config = dict(
    positions='learned',
    init='normal',
    init_std_o=0.00338,
    init_std_up=0.0244,
    optimizer='adamw',
    lr_head=0.00831,
    decay_shape='linear',
    train_tokens=401100000,
    steps=6121,
)
Each number is 128 + 24 x the weight over its row's rms, rounded and kept within 0 to 255. Layers, rows and columns count from 0. Numbers have three digits each. The size before them is the row's rms in percent of the matrix's.

# layer 17 MLP down (transposed), 960x192, rms 0.0694, rows 554-626, columns 96-191
084:167125116112136152108146128120131139167106109138128135088117124163156174133104134104098122065154126139125161124140149148104140141128129165101130076149127115121086144128182113067140142160115132119159146096093132089151079101067128142114122144114135150114163158121150113139116115149098166141
095:125158091126146128109142136140127142081115153165097136118117140138114153097140152131128099131151143112117157114106151106155135091142109103122089125168136111118146147117120172142129151116105087130172128130129149111121065126092122094116152099127097141124150120138145116118158159093142126106
093:118139139087143094115152157151144160159124146125149108149127083147123143137162147135092144110110106117173117110123087099161175097159104114115151109148142144164123172123148149100155133095095089115120092174138123090126146121114126119128169166137143111157146139139148107092112120118142102152
102:139107160116130126128100128111126113095120141171126129135098129129131132103177124126131115177133162094140137131138127191137067168133163136114161151121154088149094149070130139132112134072147083117106090099164111141131169120119132130135161144130128130127175154161118097116090147068124129130
108:109140132146154117138114116162147148151083119060122097148112174140092149134126145145120150162115131098077079155133137128144087158143084139129130121154178125162111154108130158129146126111138168149126159152158076150165142086159056088140121081179139125164115098127128156143122135146118180133
123:139128159112114142121113132093122109123126118132120150132114119151127132152127065163145105149162116105112129131122118113098161137159117105128127139039104134128149132160117126083103138135135138155121189123120150158113091128126154131111093138171113123143159119175168140164136143128133122089
105:096170083125120139156152131136106131105129121100122082106107086141109114147101123164132100095079069130093134137151132111141128107136145110140125121157128185143156128101149148147118113122147163160119140151144117080106151157107142151107128142117103187105103150139109121157117095125076105133
094:124137141152095126136156162161153105163123107128151085157166094119133118126128125150098127110138116134163120122113087120113159153140130125124108116151116063137122124093131136114104133119147136094171103131128135150123119135165111105121104118146103112120161118080091134110136113115114119145
109:116143095125097155139108121131139137142152148104123143120104090135106093158134171165130151121160144170147121110132107149122132169092136146126130102136122090119139107151155124131168087094132180182080118137145119158120130176119155181132157142117112106091124138098083132128139119108113126133
092:115119148143132104074119098153083147132134148110119112085089121110186143131158115159133122080147097120136097076108139125108122125145108177106159137173142112124141137134077155134136157066178136130152134115117110141150105148101116185113125099127122126143107133168114156099101110125080145134
099:159109184049135139105150097131111111149099118136117124131117177146127123084135118105141145155138111165098123180177104140118165128139114141170095114096117132118100117122126091141156112095077125140139171128096114131125119146096128147099139139143150074182154134134120141138100105144138128146
103:091150125174121174171128101134110148123136123114104143142120088136117182107182117117135169159136129122073126145125096133165128114119098137133099143165101097138139154134149096106117145182108148128108126144171146095108145093103094103157075138158111132140109175132121096166109132111165164101
104:127136133104123130135158130144165059103106086156144085130137111152142171119137123115110163154130134136129120114138131137089178129127109129147116180111143096146129122156113144114171134099130134159102142094127145108097143156129100130120107138125083139141133161143159149147119135153147142138
095:158119137113128133129157134170137053126139181137147107125169114117074120133095129124119121076160115120116146122165094117161125123108119091175120111091175120111166148121108123128113148095115104109143153104110132120118153123105168137120122084092184157164152146159110096069115118159139122142
095:138119121122117115129163133156107065098149121105101123164125116142098133136110140104120093134106125149148089133113160083104154126137126127192134139124133135130145179149071158181099142117116106142153119159108130129147078163141130171124169158113167117152177167111111098128143140145115082130
095:125118135101092153103090137141086151146124136161124160124105105154145126131133186106121128135123147123117120113132157115150128118179143142121096122175157141124120190115120169112105097087073112145119084132149148133141139167121067148115136117121147133114126141127121145103156111152118112179
105:141128138128137159131148137166106120142123128147130083160154119132111136136109124125106154121173120136113113141127135141123118134112121132128133119150116156146120142135117120138126115134077130127118161111120132104126103094160179143114118108152143172126152104135109094154083152159110091095
072:123132145112135128156109147134100115106119174146159144098124171155128142152156104094182105110105087127150147147131136091145142103123112115109148056203145122133129134153127132122140153169087095132092126130125125120144089160104130134192117097168149134107158154139143118107077162096150145143
111:150132136125097163119155149097197109094095184176105129123112107127139150121126134184151135133165172118122142069128112123148122113150172139166145053113137109138077115105133139134120114157124104120080164123071142087102123085157097097116133118106118137158138109138133192089105120154128135122
066:146135159114152130171102128156143145147124156126157121111114103113090141129146082086147088119130132092098155128183176101154139112127121122109162140161117074127091122141121147097128103156127125100132121165082143144147126083110137115122142100147142162144162105133131113138148145070101131145
090:144168138162124084126117141148135181088146124122097097133116124136132160133082083145116130099158091092180148120162144131120176119107116102131114182135162131129107085101111102159145103129108115124097102165088132129106100102144183096174123124114079153120096158151106155118129140179082089122
102:144116161114118130132135124108145086115151137157109131106164127145129124147117098098102107133083138177090156112110133121123173150118100154152151130130162135136135164105148163145154167173107114138149135158062135123147116139098129158147132134128139153102126099129126116130123150117130111121
105:122137140148115143133136109099155142102106170114142085121148139159105135154170124093130147169107105106156171106110134133152133154110148124155162091177083159130124138103131165121145092109100149138140091105132092133119104113097129137092112161175117124147146094150137098144132129107088163128
089:121174105083129087116124124147092155073150119164160117160156137099070166120070141157122126114181125182164156147124147110126142113118145094131084131114136127119117106145152114125112101108124142148142159106122151121113146130121116139183137154151159151161139094149102127117080108110157110127
106:128168111115103132108125128137194166152120118103111137127142107101115119159130074171103102118138100135107104127121111087095150087137102120116131164106074145114129042104114100068138118110083127147161144127145131138141162139134136113136127135098135132104111083138136163135140143160159132140
102:158090109122114083148099126134133128138139115139102113166148118110118126147077140125118118068149143110153161107100171097166149132103129108158133150169118140144141079105135130108152106150119101134105156146106100122127187095130133119085157119081136121133154130186180140067143138107115144136
100:118128134109172185117101082140122192168120110089130158113102129136141109129107126134162078173136144123140128158134135150090150122116072151187113081139093152129104108120104130098113134138122151107109137157129131151110140123146128150114135117142150130148165112130173119133114138121127117098
103:120106111127140079104064114143165124137134126103123136128085106122120126133154129103140146129101168128085115169146123126143095149155187108149132127135099087134135110150148136105161119089080134163126100150126145113093149160157108151190177101097144114107152150148117164134142104108137128128
105:112114099113153142121119111159159135150153122109147090100140113150199149153082130124127136088127123131147111122131123150131123129119144148120124122133132067142117144168155123116136127144078118187143104135090137176152085086105141158120142148091102102170171104137071088129124125133129157175
096:128109129113129112070164123127115142168110127155153108114166177122110129143129129170118112138108182151169118140117156135134116129136084116129156114096176137091120119110177165131128104178174132139126096152156135158119098121136152134128092113125138157169065110103111130125123123083109156090
101:170155137132157133155134138122171127145125163165146137082142094092181163169169103098128081115109094135111110147081126139132093112116161123126094170158127106140156125129136115134171151103107122144139128085109141145115131122142127122127095105130150135136134130117165125164118122126111093111
088:136135114107175149159134113129110157173115141127131119139121087142118130130094147089132111136082113152146148109107108088101098118105108090175114140114150150088120108138144143107094111163149140113095125106124056126110113124140135109121128148125135152133103123102133141130137142180095143154
096:127142113091150140118104090157151168188173119152112130176135112164142159146082135090095159131133145141152137059130155143167180122143092124150107129155121117131137119142096128117137151136117145134134128113121170125161072088119131108134055095106149168143167120125106159136095137120148121110
101:114114094078120120154156118125142084119139115052183139106142133092168158132178135170097103128133131152141146129125131138134125157133101118137141135122088122129117120170171139114108095115129126135123159132107106135140096098131106151098153140143109131126158171100120123140151127124126118108
093:111150132143153084113080081093118153091139117160110098107121135137072180133186135114113124136110127112108121147124126151119138120157145137130123099130121122144102146126128164091148133131128128129080181126145100118099142083074134144133124165161120111141105119122137132119119139153145138179
092:141144112077147115150126127111173098157139149136149162147117121134107121116144135116111094115118166095101118126112095155116100111128107109105148116178136170173126142130115152125186097131086133091137158139111152143151119135149118143134110106125112100103108103150098097153141136114128154157
105:163153133142150125134106148123079166120165133142145099116165183126144113123108092098153058104112087142165141106143119105154140094154170130139167125120132122123124096134149159145139128125162122151109114142131103139122129089097087149110085124085140164153145123070114135139123119133162139176
105:143119079187108117147093120168134093142130135110141150123127138128138132100111150142145116163083100102131125098137185174153135167119130113109133172093066129142130108121159106157129164164121122129136099088158117124127155098138095148115130118161159130103136108088183124140144130124129138114
108:127103163095135109156141115097111156158119127166112162129144115109128122163132142120105107122169103149108125143136102142105137081123138166143097173116127066083140127129127170144156124123132136117117209063136137115073137148099132104120136169074115095101149135141153127135115146150148126123
104:106118111103153135131185173162141077115141134130155115125138199129138134110088100132102116097122158088127178177115127136124121146135135135150137129104138122100147113132135139076111128107139103077142132126148104133146142114113124146120109096141163101134154147198083115130134150128129124171
087:117117095125147134090135127164170129155119099137099146158135162147122126102128139159149116135125135134138133113126170114140089138130144144135117119122120150147145142110126077147078104085155130131122134090110125109127150108167095120153171129122096115135093129120136137095119133096143140137
094:177106115144094101125115119145133119126147163092156138091139118138124199126125138133095122171103118142106115152141141192124118081099119141062164151132128140172091141147111120126110103143161098106151161126126144109155139146147082189104123119122126134108132154129121124100147084131115125141
111:140110132122110088136093127103130106141138112122141111109107117125168149156105143145096156121163112115085124094131124115095082178132146173129088126125138153162132097129140118149128104172121152157150135166070161098142156144157030124134134139183140158140125116150160167145112118118136127125
111:181119090159141149149152144147110155146091131133156143131140149170133160097144132129123137112164136101121124096079117132146165127167137142109146057133124101111119186130156162105123095150094118112151151152106129146127109115148105116102155119118117110113125147124098122124117119138129114131
082:147118133129118148139107121165130124093158102118144143145117133107095143134145129145081075107139113120110114125139128119082171157132107135148126160123116075112111122164169143133121107137133105129134108179095123114120125134136136146124152123076169089108132162129154170150102127138112139142
099:106081140127091109106127126121151121098153140143167151133161096144113102137134132109109162127146129093118145110112144138137149130131181143141145119133114101103145109186110136151122117127140086133147177120124096096111168074143138093088077117126088114141154144121140128177116117125108154178
094:098123170177166121114123158136142096170086132170117166126133131145169139162145099089128126129121115140095124082125100113104164125110146119149119117126115101114109128108107119132101130106110108147126128127171139167124115114160145117152137155099098122185133140137111170082166147151153066147
103:128129161108114128129139131150139093110118112117089117137089105071126128149108142137108171126113124159110150105141158139152157092148122153149169159126121109136122107178129129103086135101146131151162154129128161143096123134107159097125138124135138128135145081155144099105107114094158142130
088:132080123137136125108171129115132127178128144128122150124121135168148106161103076100139136131104150089125164130092154087121134126121152131167124141148081191122146096131114139124134083135163068124115109118104107121099148189129117147148133164122163102113145122133146073138108125103141143124
064:149109132154131142133130158092107124117125176116169148145145161116144102122109123130143128092102094089099146161118157149141139099167119106105118116135147155086071143127108128137075136094143129115090130137102104155158119125136131109139141131132149103107100148152129153176142110136147112113
097:091152106130125108110136111077167136152103097151158099136091143106128130142131117123129135159084082126138118129143157149182118140111139119140166154126128109137099147126142149108104098158126114108157113141169130098120157106149176111131146093133124131152087099089100143141163117111144134164
098:109117117141136148123137116096170132082141120137117162166097066134130135175105159148118115147136142128131182076164144152143104115109108172174134153151141077142119102135140104070162113163167118182114140127154157139124151100120097111112126110109136103163137133131121068102131121105145150109
087:109154156101142132137111124159155117119100155140109127125146114100135138114122145098157111159142131091152165147129127105112169135158110117082093178120141137141100123119128116156143124104150180123098127129173140143142132079144177120104127160173113096094088090145126134154081085113119128121
107:097071112075154071105117119163135120106110103157138118090140100127139141145156113141135167102160115097117155148129160177148143148177132096131120088108126136189121123135122119110131142149152164141113119140152131133103120098097141141119141145114174108109122107158123114165137123140135109135
095:120124127100127124161163143150085112107106127109162115106163127120151122136130133114151139127135136143121094131160077099168140120140114106093143131121106153073093131120173160096140063116101101156116145110178116150147107147124084126145136158096177138131152124142102171116141136137172139124
100:123155168170109168124122138116118161108137133128121116113168122133097111143124152124135119072112145130135100138153158091155152104147128112168099170102124144115103097151129134104106118065105071128100106096123110132145112129116148154121120083142175110193123079116158123124142111094104143121
104:116137072134145086137134113120145157148125139096150137138198179161130134111148129121157090112101151141128131093128109152111132110123117133124158117129114131142140126126137135109130136158159156094147104120157101120087134171106126119132102157146127136118105095133125156172117138152163139132
094:109115105120142135113115095128079121148079128116125093149164144129104117121122170113114164113110120133122113113097118095064098111144137081149087138119149182116144109129144130129122118127151132103139161136115118150130102137144160122152117161139142145108097136182122145110146107112129126170
108:160106165149122108125134131086141131144153163136136066134138138122128133143120114164132145119152058104117114176138116122137130086149088111157130161125110161124145129124159103115069115104115090098115136142092137185137134109083139129102126124108159136144122153141125156122141147115159142125
110:098161106090128135128099129109129149095139149166127114129130116133131154120132106143116115140088110161129125151159144114122189148172124149159116133086132134098156155105124111138098136128119146134109100091113131123113110114096118146162061131159114140167111112078109176100166137116128142124
099:112122100122150134062093130163152138143105171116130119155111084108100107129075143106163134144129120088157147135138108102139100100124138141119144102151120130100175136119152157151138128143103117144117154148124129119112132137126146178113088118146142128134132113109114146089113145181126124106
121:148116082115143148166187089127111114119138076115156156109141130163086107149117070148098147113143094089133138123140115126117151129139166114118130130153141157181098142107126137141134170088115135088102128129097129136155131137113121091147101159112131145145119092142126128117187161194132113134
108:132101126118158089134111108124141124145166127129092171078110098115118134081163106126120095135104121137136150143122105161131156119115097162148110170128116085118192115132156090111145150161143124139121123124107114109161122108151139118138095126089140107134071131172109079171141128146110133101
097:158128140161150130107132135155141140106140112128099053151100102100139145160162147118121122132114107145155145121178082104148135083117101123132138145137160118150125118096123091108106104119130127134091114127127134139133074126103107118152135122127112126126141154118151139120110140126077133118
100:133151123165131123145153142116098088107123126094111124100137142161125136182082136139116139100103159154110111123101123120160154103165124107147150111096095152101109122160120134095154149146146123123169134128129129158131171128109133111161119168084111124129149069138121128116146154116094099188
103:076094123165113118105135107139094135138144135125148113174091142122163128171162097099134125113144138116123127129107145113114161093103102119097087171127132118139167091112081146139138154154113103125135115101096157119113121128120133111129127098125112166139127147159107187097156143154140188118
090:140141134136132139117100115136103123165131168167141117132153124157103122117144111093121089124128133091117112098157149116126170144112131131085098113133154144109095118125137162142135134136089059120137150133137127120104108130161138146152134131164138131122098175101135082149154115124122127169
108:096106152103140117128125109146174121126145132120130089177147107147103152137103111093136104117077149145149130080139139089115151110142117110107138142141165133144101134146128158118139152109072136126099125124109110131108143086126117135132125161166116142113145096134145135140155116115138091138
101:118127102133075164180110155116136111096135188123099119122114143106104150125142152086130180106106158149153158116097114129124181111112115105139159120128097140114140104105139139151141148129107101141152086134150146138142097111128130109138137130147110173082108101158109138109104099154093143142
109:109127149150170126071141176138118169148124165122133113126163177106145130112111125142158131101109121129142134140078132109145138108155084098091095103103108149146120095131147144137107112104134136139117129130168113146152120133173089140149183112094159140130150110109178110100128119094151100137
106:151114139154110120156095161111144107130143113159141116152128168149131160066126082158094152083143118119146127174137089152122115129162153095135172185091079105091118116079147138118143097137146107117138159101140089117161103082140118157149134156138174149107131136134123136158150143112117098151
091:152154132111110127122099147127160155083120125126099151146158098113156122156133123142107085103096137143102141133092100152151138121153112138148128134156084124177128132099172116119095098145139128132130097143108124160115105068120103094155138145175130108157135149135156103124151155119112116126
088:132156124138125137112146131167104129089152087149145091099114114107131156101170108119119085112137148121138096130175145107121172139101097088129121158155132134143136054144137128103152122097105139107140161139146145169133141125130166126111129154165143125132144105132125119131167112102102162140
# layer 17 MLP up, 960x192, rms 0.0741, rows 555-626, columns 96-191
104:137133102130152150136116079120151097080133144138133160144142132139136139106153121129135215110100107189129106116111124089154144127151127120109160123103161172076165121119142104145129107103119154099141114146136126116103154115119082130147140137117141136115077123138147135153169130130152118079
098:111156123139158161123148119141175103114112114102157156100121178102133129089137137145092133118090150120156143187144143166090119130156145131159131167136147123086130116098148126104109143109165101113093156126129152128102163151132097116133105104130129118105076119084129146101125118099163120106
100:129125095143127132129115173064142135115126139164139147149118176166144133162126125128126153096146120148129109134087153109098104120128124111136153131137149134155143087056087117130103098073131137135133159115115134115134143104114152136109081110119091105130109132110130125189135133122112174106
105:139101148186137112143123126125114130101106132147148128176145151110149095157155148116143145134142134143116119165130107127131140148146139149137086138115069183108145102101113107165108156120094142194096113101091103092153170139106106146134068124093156086122132159124162078110121131106128120115
115:121104124124084182150097135131148128099154095147118142112127114173154130134097102116100117109134123148121128115148094138077089143141131114157139129124127143130126101132110077122107129129162141116129122101115139116140183136143101103109079108146147131154111163156113121112151098185178138121
101:116095135128137176100118183099090126170142114134140178106129124151118122112127062126059127161140132091147122112130107128083145156100084142167107171091116108139120139123144122108112096145113158122120128114153079093147128102124091106154089097138120105132157124070173120129144119169119102134
095:170135144129110115078140134119112113106124185148142177125112108167140140132170137141117113152168130120145139122141113149103116110144129120144115140119152141142135110164120112100127131071155133122117181137144113091107114117136092128155172137102117108117133145121115116129146092151117067132
105:153137128156150092115099120124125085114118138147146162171112093141120137107154172137133169177151104162145136159137104123094101122151082113155129109094104108139128132134136184176127159112142154102078155121126128125115117144117103128126150117122066125110112102092094102112112129111087113165
097:151157124150153138158118150130134148116154130152139167129128148175127147122121172125115140162116209112136107114115130124112148138089103130151094109086099157144118133149144130113099116100130128131114147093125109098125143110121139134122153154103136107108165113109139091108134140152135111085
096:127126073188140102128091120043116099151136110132130136105128114131140139130131159165113103128126137169102115120082110136150083131133140127088124098130124155138120111102150152099128138123219115130130118151152112100149143094158111126159089127136121164128112128104130145153146123124120102146
100:114126109124098111144132086125135127147124115091140092161177175155110101107121174161150168145145105164122118121164117120104135123131093097133130144099159116061113116174120101140118154133139110180102168085104118148171119139104119159165094094101138100174127170121096136126105141131109138139
101:137036093131147141158119123090108155091103125136127128134100130144120115145137096124103150128130200184152100120097118138089117129167114155139123128140089153111119140130149154139109145135158125180132125140125106117146097116137108148120110125113116150109111139104149108140159108138162091120
098:167126126132132115208128115140140157155166107127145111069137188138169129117131128138129166137151177112142142087106119107157113152131158180133099126130138103105107107116145133135127104109135169136132114147111110139146120092098116090139126147094109111074136129099120152151153113135144147131
096:109115079132118146090131089120141164136099147108122154098130118155140121108100107122121120140115155156153163130137154114115122140148144118125147124127163132117118114144123056118160115136157122144147139060134146071170192100112096130150133101142116128130097136162134094098143122141132152135
094:113153126133141099136148147091147071103119132103135117105128140129140144140113101126083128091143123143125100170123107132086157135110107127110154125080109127102117078100135080169135136163165139114135125121120122129094086105141132147116095124127150145142074105158152177159096131132150128139
108:144069140120103151148118145127147103123153138116121146096108122133136174123112101147125134145109152140127154177105139131092110099114147110135119130145117136142109140151115130109101107128204171099143137107097120093092107142125113162174132144148162151103142181114137134087176122155131100074
077:114127131114148158185138116134137164164125114159128102128126087147140083115115125144113195139136203118146092101109134147128105194096153118175133183092171100129092144116129129125113128085143158147096122136129119126126120148117126128117141108115118096165121126121107147132150076126093127117
111:117111126106106160105111123116120122106096118094114137138120135138151147112113095144115213177121144165149104120153132070104077164130103139139097143124102200133161099143108132138141130133162179113136143116099118147146166156118078119123124142113153101122119132113102126117152114155120172156
073:144136102131130108100113076125094126111140107133145128159147120140177083100108168131119163135097110126126105127083084118104136141113133119136108096133123200135142134152121137131168136094159150166102120136153136129111104131105099119109159081083104130125076145117128154132115101131180132076
093:123051079190095155135148095118141140123133132139145162087151142136132121089157134142130119106110149106154129128102076115130121109132104183136137175120100125130144123119130111128122157108137114146112131091119130134102143144122105143140148138055138107119134130116172112095164128130135151143
101:129116104122145129117110114121077153137092076110132156152099132140157096143131099168099162182151150173144106142118170127126130145112134132138112107119076140164154134133123111142075136121158157121132114115109136111120126171147110155104081140181107131128147099094130111155116097157121136125
102:138113165122135110129118083145113162087128144121126151181094176103141154129118116127166197144155104171153098148111111096142112160100125136116086152104089141146111124112091103176093185108136134142106147084128103137134131118201093133119105140134140101154103124131069135131133126136150151143
084:142138082133144159137135104090149073126160136127130136104108110136116085151144159109166162149107131055136079156101141130132112155158102114118182130107141141146154115106101162126126153103119134122113112179127151146137132114118141177115155140113103098096109151105158155145184121113104142087
108:113124147123108179128113138124153105106096158077133115094160150105173172148122127174102177109114156161135150159143132103095115126107139141125123139129143152091127111128132105162154132137116177106093092144148108094107164128135108104154140119136130121090120121138132122091134112162090149110
100:143113132154133120089140129121123074187127143071132100124101148131139144127137108117145178156163119134147112159151164105142130110082148130113077096091127153134134122140110153103119159080120178120125155117127139130085147140113115137132126135104153093114097132147124133112163152102120106111
095:157094160126167123103141109103124125122147211125132131140177135110132111155146078137129152080102184132126144137105142140105141109136187132096092117117108139100102118096116136139128103125111147140098076121097106091121114130174123141131117115117156133124096164107127103103128111172124129157
103:151117136126132124160133127116144136111143153139140132170133170116139113142082082125136116105124176187081134112076142133120156137150167129078133137082133108155158123134097121153084161137183213132113106136124100123094121131179112121094094122129125154137057134139104130095118112130121168127
108:124119149131105114176126121152099125116134136127133159140157109157101117134108128116109149123157134101135087118090104096157115129072104139163105098114087133107160096128114090137126171114116145112143101119133092135112117140157065147102134130100145154101109172108128110129168109156154169076
099:159093113102145142141112153145143136144133105149147133151094148167126139120183115121136119116188091142087115139119134145157098145108109150098108103136088101142149143165136101115125153126119104109133086082105113130100143113116121119134134072082145084102117127128150152111115114098146119084
096:098097107089098131117125121122100133145140119154117129199155167144106115148110167131125137109137109137131099111121145117079146127144073157126167128102126135136099112157110143156090120155131116132109134109140130138125098115181122172107128129113126156120079124140083097097177134122102160153
094:133143134139091183149105105136106121082143140159122163155136101127095099134144108146095112153106108114173179118148157085098122146128125148104128164094148111126127093161065154127127105122101134115120093125166110142136126129137127132125144088119112123137105121120150124081161076110104081135
097:122080100175100140099105128133111134133086116107121122142144117137138138101144132165124122159148145115159163146079138142124105123131116115147151125126127112131103149143121130153116111134156127132091164133118125136136166137088106178178134085123092142114079166131097167105155119116099148132
103:149101126149105137117122107134156112087091110106136136153137159142119154125125086146139136135155163155116151154138128100146078114094145131148119128109129139120132141096090092140152146083185127137106134117095105127115100125112116102159131147116124154112122128123102134180113136126103174088
092:128098136103150157126107113142149119154135127098116188144113129149135079087149150152138137131158137154123130180119098091108097165158109073145150133113114141139144163147111101137091112150137137193118100096135113106138137126123113159105137095129129102187135126112152155104166096134141128108
097:180100120097139147114134100090138146148123128133132141104090147121163139145149084141121146124109088137154102135114146117145114133152118111120179138066145137130188125114138124142141119117109152129084149096143140118140157121123083180120087114099119094069119110108127184150122095114152152095
104:176157119105075151114069085118150138141141168144118151110148139141133099129113094105089129121143106114117123112110142124139093157123151121147154127112162146134115110136093163100130182105116187095132115133130137110115147120154129101144142108119107153116124118119098106126152147143165170133
109:127116178144149109119108114137116119108121144100146121143153135129145124118132137175127120130168147165127111142115079121187152113129137115197109135149111155113099145123123104162106111117139131161098161091129110117145137116127122124154120124106104181106115168100104125124125111126122103145
110:153143137116096187142125123133131128089137140127130114153128115156138137155117128126155166119132159109107084119130149154115126117112070069169147113114150121119188074063121144175089155124131161118108145128094150141135104091128133133150122133121080112140090173131118111136126113159159117099
106:148103132140134116135149161131134102138103124129148139164132136101164126099162084131107108119080155102127103130090135125075148157149154145139097116120127175118117093125110134150150133135160170162088133145127093072088174163152117120143088149145088117133125183136133128125086141175113100122
094:142113173130087147187126145134132161129168115148103151090110092137147151118132144135105182080129109191145087110143107103135132090115160140139098123092108106139126124169133142124168134098118165168078142138122145107089151099160123123104139101089109143134122117103118132118150103204114137125
096:171124133135126137116097096094134139099141129159127121124136121148157111128180102141148090129156122161136135138140107135122089149127096121124101143141151122133133153108134135125082147099142139131144153136151098081123106127202135091120154150078108108080118128146104118195164113135154115100
107:151081133168099168157119107112128139114114093121133134176129155135128105126135163126167126130152129122177105134129132100104112079123122095151174150138106157145113106118119114135127138109179128136102161133101099177166126085132142159146108094138091132099119139165118134146147169090106110130
108:133152133103107153118144135134093122090232123080141144119149120115155103116121111150121132124142162146160078125149132106131139159082132143137070157126131138104117121135063114144141120128130131113137108097133139114139155141114139119105110112110110128125130187115106139081141140155115175118
089:124152102121117125142141104103120129186101140157128104123153150134130124093095111097150162142104115129122145141101093151137094126135124103087143147113172127176141102162088106113127152079119150118131166102129110123130171156119116139154107145147111128163115139136144082130158101126122102148
098:096133136102140165171141095132126099133138124147140148100100157141179145148145093149093144134132151136098185141136077104119132140104112117121099183128123100124125102104115087127144124136124140135128110132148132088102128155134107079159106130116128112138138163115156165108106093136174128067
100:139137114137123127159147137102084144140128112117127131095104142174138161083152092136084137114136109137167112129100110143128137147111120105147110103114090144153166142150126125109118117102139158149144133135095126134124122139082144190098102113165137111165094125100135135136154089108116120143
108:146142169160128158138111137126132105108118122076134139127148125188120150113155138181135144143121126172144152131134124113127163135107123124149082131108122147155153137152113135130118127079135171135081147126144137123128137111108130132123136104132095095146120109160140121138127056084079128074
092:127133154104143153185070185121129129115141120144111141107136159099144122127181175155134107128118120145126085152144092118141127139106058138104111108088163088130125134130119121156111128118114142159133156089136097091113182096182121123115113120105096121086099161117110183127146092135106135124
068:139124129123131140122124097129101135111128074134114132109108092130105124100146158140147150160130199139152171133103084120090126094122159140142136111108155146128198092084148140115164114152116105156138102108111106116074130142136137114114148117121116117123123113127147094084132132087158129152
099:151091132123179141128130121115106152156166118095134132096142116133176147125178168195146118157130173185130120113106116094097106123083135137142047103146092172114131171141132127118137110133121109099131126123113098135131102148129133142128136098127138120111138145094086157112142103116095084127
094:149129123107105165141101104160151083180136127120138147095119124138129136132136166138130169095106109101133109175088123145123106148095121119115096125107095116094144144141146133124137091115112126138115120122139067123137134136096129146149132102128149074129149107105086130121104110098119118094
094:138117157147149119164128128140133151140153138137122170109179085118180132124103138169144129138129091160153181110102132086130146107120123113151125132123137140133146143098153163140115105144154102167120107118087144104090150178105056147143124100118093110140122181158150175098102105123120130116
104:124129104120139103160128132086129123096132125159158141143092158151152137129154138109158128127147108159146099155140121141099111112111109151174128167069129140118142114141117139133125151104146163167145138146144077145125107151162135108083079129112127123128125116114092150175127140109095114116
102:116136106129102139135146129087151078146123135147130117182135092163103133148118138116096114136142178155140126148107129114163138136099136118146110148103149111162170107085101124132153158126130120131111138105112121089158093084142164134100099071152064140148079114087119089146112115105110118140
101:132150165118116094134162091125136117171146101084168126102137146142134125144147108150131140156163146146112190099114133162090144173080117129126084105115123094148134098165120109138167138129170132092107156131149146121113151137156132063111110117114067111101131135138108127132127123139122100109
105:155144121107190179119125089103096122153137109145143130101123105116117120137190143167124148151144128152160114145140093149114113156157125132135137135137144114099139106145125129119095112136141122136131131065127088118154174111109121096119132082119140103133106097117122174117171108107136104132
092:145147167102140113160172148130179126116149130119147168128099103120145120138141135128130146162130194135140116112147114143170131145131144174102170116133127121142126109148134089118146082146127155170109113115159125117136148124144107138100150104101098094129169130088114140114138126129127141076
105:109148108113131131140151134128132100128105162096138145113121150132154104162166088119127143190102161154103131121126142138104147162136112120123105103091112102107155133122131136203127168163122168153077116150147148109093135155145125107129140146142097081116140116104130126118110127192135108133
106:113124126130124135103103119154103103118102141107149159120138113125146082114125119185158097133148157139138135099108100164076125138120109120118126135111121111112131096095129116153101129142158111183125158112155132118120133127159087133139114070160103139137080171107106119160152126120149133130
102:139065124144146140130125150135091137067129152088127145135147137163129155137150131118102128146162175112137100129119121125092141124113134113134105154136084159137123143121081108140105133116129100130135118092117173131107157124102115101184142161117125143141143146123148093107151086164109127132
119:147107140124129141129096109112139121119116111143164144160099122123111135156136147137105148162127137141098150145128145101127132144144104122134114151110119113072119103079079133119087149100138128142165150133129136125103099096177141162109075091133087131131145140115143135133121138111152120097
101:155120155151164157120158103124117147124131095096123171162124111127135129098139079139153166137074180107156144126135132093095146117120103085179088148138108144153172104142123109122123087111113144098110130106125119123121138135142118136101102128110118142170150142113150105128122093130118138118
094:113096097157128123173096137071115117121132154136165153141136151122134145120108109129108186081124137147120105165124160183121118137114124144125127133108047120060137098141124093132109169148147134108122125118124114111122130131135105140123089140106100142141124144129099129136133137121172129130
098:117124100132111152105106096158134147156109106129142140141135115164128118104139118096171170188117130140117109111092095120126160154099135148133131139144096126106135158160127099158101138108119160122079168086054103140123158170115080128139151136122114117098151143089135134114168143131137159126
101:168116113112125156124109109115123129096135107140118152123130123108128094118110141141082123121114132109151089177131134116130088144114130139156150119111154169145142113096079102120133121070135161136136111110123122105148126073107119152139113159115116136144146162149147154123172096164133136099
091:161126110088117140139129088127144101154159134120153147113113128131145116089166139120036135164157157146115142122079116040143106126174125130167096125125149146102156152131105122110128102116130152113165130149071112118077163135128131126129105147062110167114105130125122119146123113142139076136
108:117151161123099128130111134120120134125162131057127123116161132129174120090125103138132137149179107129138088163121145116134139113146122110133096119127106167120136119131120071129152150142157167136128096147143071166143145117177117096096125148124091144097119145090092130117144137151103143136
099:126159112104106108130125114139089087139164114102162132159134143119125082115165134165142100189166123118140118155129125138100127159124134119157072174144145134166130137079118142144092141123150132177090104122146141103135135120174119124129118114109075098134117155108093110126157110131119134106
105:142128098182124101157117163120146119138148123115128142136115123143132136144123137118159105106179104129160059119114112102091129168125099099110108130118107135152149093110122146184127145105095178108105136162099105096124105132172125172085131098103177129122118140095100179101118138120125123172
105:098135110115139159163158113132133129120125161139156122159147133132104108097096102126095132159123130122082119140144139126106128194116103123148097136105131110102179058126075114140153180123145142119196132118104122102117117152189137102103090094115063125125118166143106129165086131173152163132
092:169137140094135122123179089128101115180154132118132119111147131179093085103141160088107120150154138141162127120121120108126121130147124140170127145105160139112122127157116150123154122125112151146128142125148106151151156183134127174141153126121118151097082093088126143130137140128109098132
082:114124126129157069153121163091111133120127130112120169108170136146134083135164143152132168131129145148113150120095122171150131155123135159146083108116132097070097167131142089146103153132169129149107123134140108106124103123163106118126091104132113115096156161122107123146094121156110067107